config.yaml
d_mlp: 1024
beta2: 0.99
doc_mask: false
Each number is 128 + 24 x the weight over its row's rms, rounded and kept within 0 to 255. Layers, rows and columns count from 0. Numbers have three digits each. The size before them is the row's rms in percent of the matrix's.

# layer 6 MLP down (transposed), 1024x256, rms 0.457, rows 942-1023, columns 128-159
102:116157122127114158154155109141142087130164125108157132130155128144136130092125154117112126094131
109:143160163119128142192106168111177062115097093145099105101107115116136117103168097082108115122131
098:128138094081139136130106163158144136119125133130110142100117150137087145127144144108127134122104
095:105138136158138143132084143144102125146105124157109109109138153148109145143136149126126107092142
091:140114139100130091121121109125173107148129161129151117113097113114153124147116129179116155110110
108:136093134083101106118106111105136166158099144101135110094141163100083168113152102099141149144126
095:119100175132142132121149142145125139166097134123117140143112136131078125103131127204128127174134
110:196181115147110109101116110154172108156118145123144111120106100128084110127153167126118114141127
097:105116142174080095119078133100171113128132137113136098127137145135088137107153155148102162106122
108:146151117145104157134142150128097160157124110096140103178144124118099142140151129102147101157111
092:099111116135118140158155107117130079144114160141096084118088128124102181141099122134121118110151
101:080124147170120138164134139112111138169122102083147118108160143178120142105131081145104138110066
099:128140144158112131100168137125123165125091127139153146152137133105127143132103138097083138133149
093:158111166129151100149151139082114113134126151128084115173124135132116131137119123081127148144137
095:128155149164093181144149150123120160132132170121122126134099117115118121138118173127115113117165
109:144160127168136096092113116123132104095149121114118146117160106098127088161148092156099150149116
106:128055121135102100154146107141100075168140130132143103139103142127172151135152145130164134107125
092:137143085149101057083116110161145169091107093153169132106088126120143178127125127113083120131146
093:122167144116109120165101136111124184145097136131111128162124147146116112123135097103150114137124
108:138154130129153137143093100148137126129128100141148107132088158095141071129119154121100132142104
109:116141137123159104143107134100149165122103136131155118112094140169106144077154083142091117174131
100:122172134135129133167136151147154112161124120129171122152153137134128178168084125183115163148140
098:146116117134123140121121139106125109121111114209111085166133137156115096087114172097174141111142
086:095119143087080132093126155126089149119145100177101095129143110151131110131131133142133106141123
104:107101126114129158093144178147146137131123124173085144138134127140151136103115133130117104118146
103:135117126173058123123158125161155135152121163155076087091130138147171122107145123144127125094133
090:099126106095123104150105131129162092137118162119138133105101171135155143151113138118145150108146
094:129077131081105128127107107162127130141082119126130118103118159088150122104127184140137120140142
091:135114199152194127153149121104089104130123123154128134103088144138151135122137101135089113185106
100:090152126066096141157151104156141103154159151131179147155138130105178109150161139100128131136113
102:143087157121177090125098156134099079145164113118111120115103110116139107152109152095139154124156
099:092113120112144137175120096111141144073143147084142144136133124138106091113125171151131146121139
090:146070139150111112145169137132119135141180158125126128117132111117157143161125097148098183128131
100:105121093132116159107133182166172072165097142136101061128098150097148126093143107157150076114154
090:102112112092176150141106126104105128174088153134148132142113187134130134131149118127149092143154
099:121144124137118145120113106134139132110102104088135142147120143102163170135091140153102155123135
089:159096077128111089120190147150143139135190140139100143162137124091163101153136118107148133142123
101:116133148146154165145136114132136136116085149120142133151133110120111132106154130124094120079132
101:141113100124140112122165120156101190121111103152166153097128117134123105140127151157172129136131
101:147158097142126138139100152135139127157124155127124135121159122102118110108118104129128134134149
104:115125118161144151118140118120146148098134154119132135182121136113130089107095151092127111140136
094:127129132122156128088095098152075136145114120108118134121088103106118144101114117133127166112165
101:099139165102160131181148091090144139112099144116162130132108112163112130141148124142141110180126
100:159070118099109111133140166117084122137140116128105122151114138107110138115128122139131123106084
094:139168106162070119127118155128115165109108110146114137110161116180111146124141131123112180113102
106:160094147121133145127158134116128128148099118170072123128128131161118096114165135137175152121117
103:118141127121153104146170090110131135103149119119103146132105110140123147169120122132123135109154
110:126116145112144130138143138164108094155132112139076112165117124132143122129134102114122105121100
094:134133153110129190134135179136073105153108144082088115154134100120152158127122135087104147145126
101:134126109136164141130156149127162090127134104084154095138077153135125138164106149158132118153123
096:135132152182122158093127122152120147175149090132125133111144163156105132119128125109128177136137
099:131126126078080115098122129077126146111132083131131087076120155143082096120153128160126098089137
098:132148163146101168108087134103111125131167145141141114121097137153150121127188112122167123165149
093:162122106143161137147140135078094117100116091149148176145116161124121118088123150127149151082089
102:159113101145138109138133179160154171167108146117142098127100144134126102155120130135126134124097
102:121124151136122140154121117147169152165097141118129092138092104140158076118117135131105097116140
096:148164119061124123123161121113104128159160096145176105097127144156090133153092150138155146116140
100:114174152124106112126145127135133114130090138091128141130148103117080168091137106112136107125103
102:144157151121143110097136160135106128137111132104100116164104143089148136093174156135149152131105
090:138143151105102148109112158104115169160148119130129107145177154155068101118177130070129139131120
097:112119117106124107133111141121123135136125106132142113146086133091153182089088175151081121178117
100:157091119119142136122116135110129117139135142149114103143124153141104150130161136111118132168180
098:139119132138111075144131167131156156092100122092142094101155139127115109138127156151167178115124
104:135135108092137116119127156145066125139133160146068104107146097126156143141090161129143132142136
095:120138149072103144117093152125099147130116132161142137124139119141123139150083103149113085138109
107:111131096122114154129137113155143131117161137179128140127127091083138070141096113130122106140149
098:131179124136117152146159109082151125146130128110150178091103078104121152157128117132118178123140
099:216127155147132160105139152105108164141110150102142149127150141127141090134109117105151107143119
100:093163123119121177124125160116154151181145130137151164129158127106151116158141149122143122129110
105:137103111114148110129079119134105137154149114114135097163146165127151135126106131141123099126148
095:148119130125131095121130137115112140127132124158151097151133147182109131138111144120116130135112
102:073148153125116132127133132133135147135120140137107172175135109122138161159102090105158124104125
106:132155159141112154125131134140122101117136131147145120087103090133100178088150104166172154123125
105:117162112178131091128102125080170139146173173116140121108144140060116117133142105118130120099169
091:116138137120120076146114129137134142147139110146114094081127132112126100163133141109147149179112
087:146155156152103144147129123114137160104127114144127128141132129133143118102124105078125091099125
099:134140166160121156147123122124126144138129151124131183126167110120113123126131121133142138104137
104:111153129128122145138144098119150118120096100103092075158114133182096167151143132114160110146146
106:175075157118195113096118117123102158107117122197127128101141142177109136120137156117145071152111
088:103116093094158135166169093105149110100131116128100133130127141134107125169137153102147144144132
099:161150112165094090155145128133148136135134146137109097167105139155159105132135101124127134116097
092:127114164162105157121117131103163128082136133110149113155111144120163091105115147129132110135126
# layer 6 MLP up, 1024x256, rms 0.444, rows 943-1023, columns 128-159
107:102103118097144140151132110134127129159138132070124136136108124122116105127149131124146100171129
093:156102142134162133109139142167159107160084104110094086165097143146117149122133077157143141133143
089:146078144176117161147143158101128133105107121139120169153167099147181146099137131160122097113149
095:150107132136129100109118123139137124083150110195111161120161139141139108137118140098131116145080
101:163121134140137083094150116148128160163123141162079132141075101123172122166119173140157095131139
100:134160158143148140144101167136139123132114156093144098109172096130155113121137142113145117153153
099:139148123108123121113119119120156108083108131111144076099140107104180140107136169136114100116116
093:130071129112141125170144134150124120134153105117156126102149116172139156070143124122124143111110
106:128095118107123084109114152102137145128098137147087122097132123159167147112118140123102132113131
096:132110120125145096117153113156151117104114173137106150162089128147126133076104137126106132101119
094:174144158130075106146128088122172102096136140104130126128149112115114153138141169150128120148179
103:153100108106134129154151122161103138113126105113189157118149124112139105133119128103165129141124
099:165151159158083140083094086136111131080122148117141149107166117175134113086102159133150138144065
098:139151164153142140098110125124159100121139112132111124134142113093142131093112121174146172160148
123:097117094156112130112101178135140134107106141127122123098151108095164130141106144141134139165089
104:161121088061118103190108143135064178141167122121158133125172150137166160152121111127137131131098
103:116149115169168114185130153125107116134103173139123109123084138133136142159129106114128123147097
095:165100118145157120150149125138130110102140147132124142116060119111081116112106133160125116087114
104:146153118147123105144064126107155141119100117141107131145141127145127132073126161161108149182163
100:146122092131136140125101115169120129124111140140112129145109108130185104121120096126119139137170
099:168147176162141100129118119183153179132105096125135137142098137117153099130118159164117137149106
100:097150140115128107117126145135078122162099115111104095134119150117144125075147151124131132134145
104:148146049116177123128169133155120158156103172113114168105134134155116095158113163168123124112131
098:127075150107129145092147163174109108133143109133141107132136087130135121103145118123123114130147
103:118156132124098112117113108148126155153152193095146152120134102126154164113135107154153139103171
092:105134097120108155127113129163157129088129134109135132151091147075140110157118091137138150152138
095:150165129095132111100109152128142103149123122112106145139094156108111141099081093152169156082123
093:137107109119149140163140131175112101116082144125138141133153103120147119138120149143114149081096
107:138103121149176123118140170117148144112129070183132123122104097098148084111131102127131133113148
099:117140145112135137131146149164115155129109099111098131057141075131182142129148076138084150115135
100:163128128089111142110153120099105125130145109169134092113101110082114132142115155092170156148133
093:169113145133157107134126145172145140148124141153111079158156131099089108124121109154115164114144
102:117156119148155146141092130125117146090136077140132144142116118114095101139139113113152167116158
097:135147150135114109152124118166139111110148096128136122143120174119102120149156147151147119197125
096:124119111108144104170142149112115154137141119153108110149080101139132124144098069149124093133132
092:175185125162123116108144147141105092131103129089193135110125149138139157127113123143134144158126
099:102137149125138144148146159100119121134145105121173151122125110119163119116119140162085118095144
102:123058080109120132132127153110107154125116081136090095144110093128124167141177126136130160136104
098:129128085137124125130126135119138139086089138125086133103098161096106164115108125100135149171161
097:126141107156135155103139127132108147120136151156128169142105126115173149111139149135124115131142
096:106139130110144102127159123134091161125075115167135115144099130122093137151104109101115106141152
096:125092156116123162097129151137133157126119160160189121124109119148134121121118117117154128117161
106:139097168127154087110131111104138144091112150154133127127160145162134114098190108098130098151147
098:067133130127136081104152131138176108172122102132134125126102117143153119140118156081115116119121
104:130117133136130132156139129121112174151096123116088094139143146149131119157149184126135106159109
102:143124129165169140104145135138145147128128096118090134145169124150111134134103105111177132099132
110:140125158151117122132163117123098098106144118099109122121153128142136156130143137124114085143148
096:088154130119132098141131139128158116116157129163147140101116129150170150116129152133153121122136
114:116115082167131127162140136148121097115116151146104079090129181100128159105106106134113133133121
104:117152131150092131101121119107103134113113140129191120119139123148104138148136135110127139155082
099:172140132109186084099145111099152096121071168157089095093158162098136126109112127133108115119129
100:115160140120144176131155114136158104100125151129172133093130142105122167113103121138121081107136
094:141133154178117101090119102105132123157119163135133131109151142104122144153143122111143143134127
101:153148084113136114095107075182116091112123097129146139115110126127147130110099138136129114142116
098:141121179121106108141148141131162172124114131115152094099087139140119093105075113105104126131098
097:114155156208122134102110126175109120157137105131120118163102133087096115137126131137177114171136
101:149170106104121120117187122094173097122118167155130149098153137124082147118121124130124146092132
106:179132122128124133168118165144116156126127112168109134145133150093158099126089060159142097101124
093:118107131172100123121190143138166129111125131150101116114096181118141119128122119127175095091144
104:143129128147153118133127131103133162114121107110111106081073139119112119113122154101128114162140
101:112086134121157165139161160130137179130121169163067139129128101103120097109130048127150119119136
109:110104156165105124150128172144150136110125129102114075106183111128098142094077137130148154137128
093:150144148154148103119070134121153159066125160176125118108110143137160133108148144139117118107157
103:106131105117168140121188138157093081172135128139085150105104175124099150132078138145152148124142
101:158104084099164128119106137100097128130150090123122095124133132130109140140135117135101099119130
106:106140167084114164120155128143137110158145118127126122114082110118079130106124116107127126139102
105:163128147188150116083100136134120146128111106130127103088107125115095125108141121151145126145147
103:101089093153118162111128162143143121153111150093158110129154120096145118156087160176150111143157
109:128141123107169148150111123099183187143155149125133128102114134079123161123137150133109117113130
103:129110118178170126135123149112113134096135089117105116157137146108126119110134140089107144104097
100:141129131108120122127140095140130138118133137107119110143109102148175094126104129112157082113183
104:136103177161157149096159162090139131140142166080138143170089136121179116167154141130188139133113
102:143127126111155103105118121131139113128160161111142154131139084085127156126115147090166114114130
092:118140117139160118137167107136145083119114146134136149124087123146155116105114110139111163131138
094:140120146154147112136154121117147057143121119162165087155073118130118124105103093103121135142123
103:149118114161126128108123128158111095097137144112171154143141146121119131162074141168118151141125
103:138053136122146108144156111136091166136104121123176083141105104120146146119130120141113106137141
103:160111090154121106095114136160134095123150143157084126121123121168125168098135155178177108125069
094:124158078140112122162111134187122095130121136079106158096091130081125124154110168121141095131132
105:119182076188105119129129125121135128110129166167080133064126173107172132129109122146127137156090
096:076119102109075166140150131120110106149091100137121193152146115138121161123114131142119060171152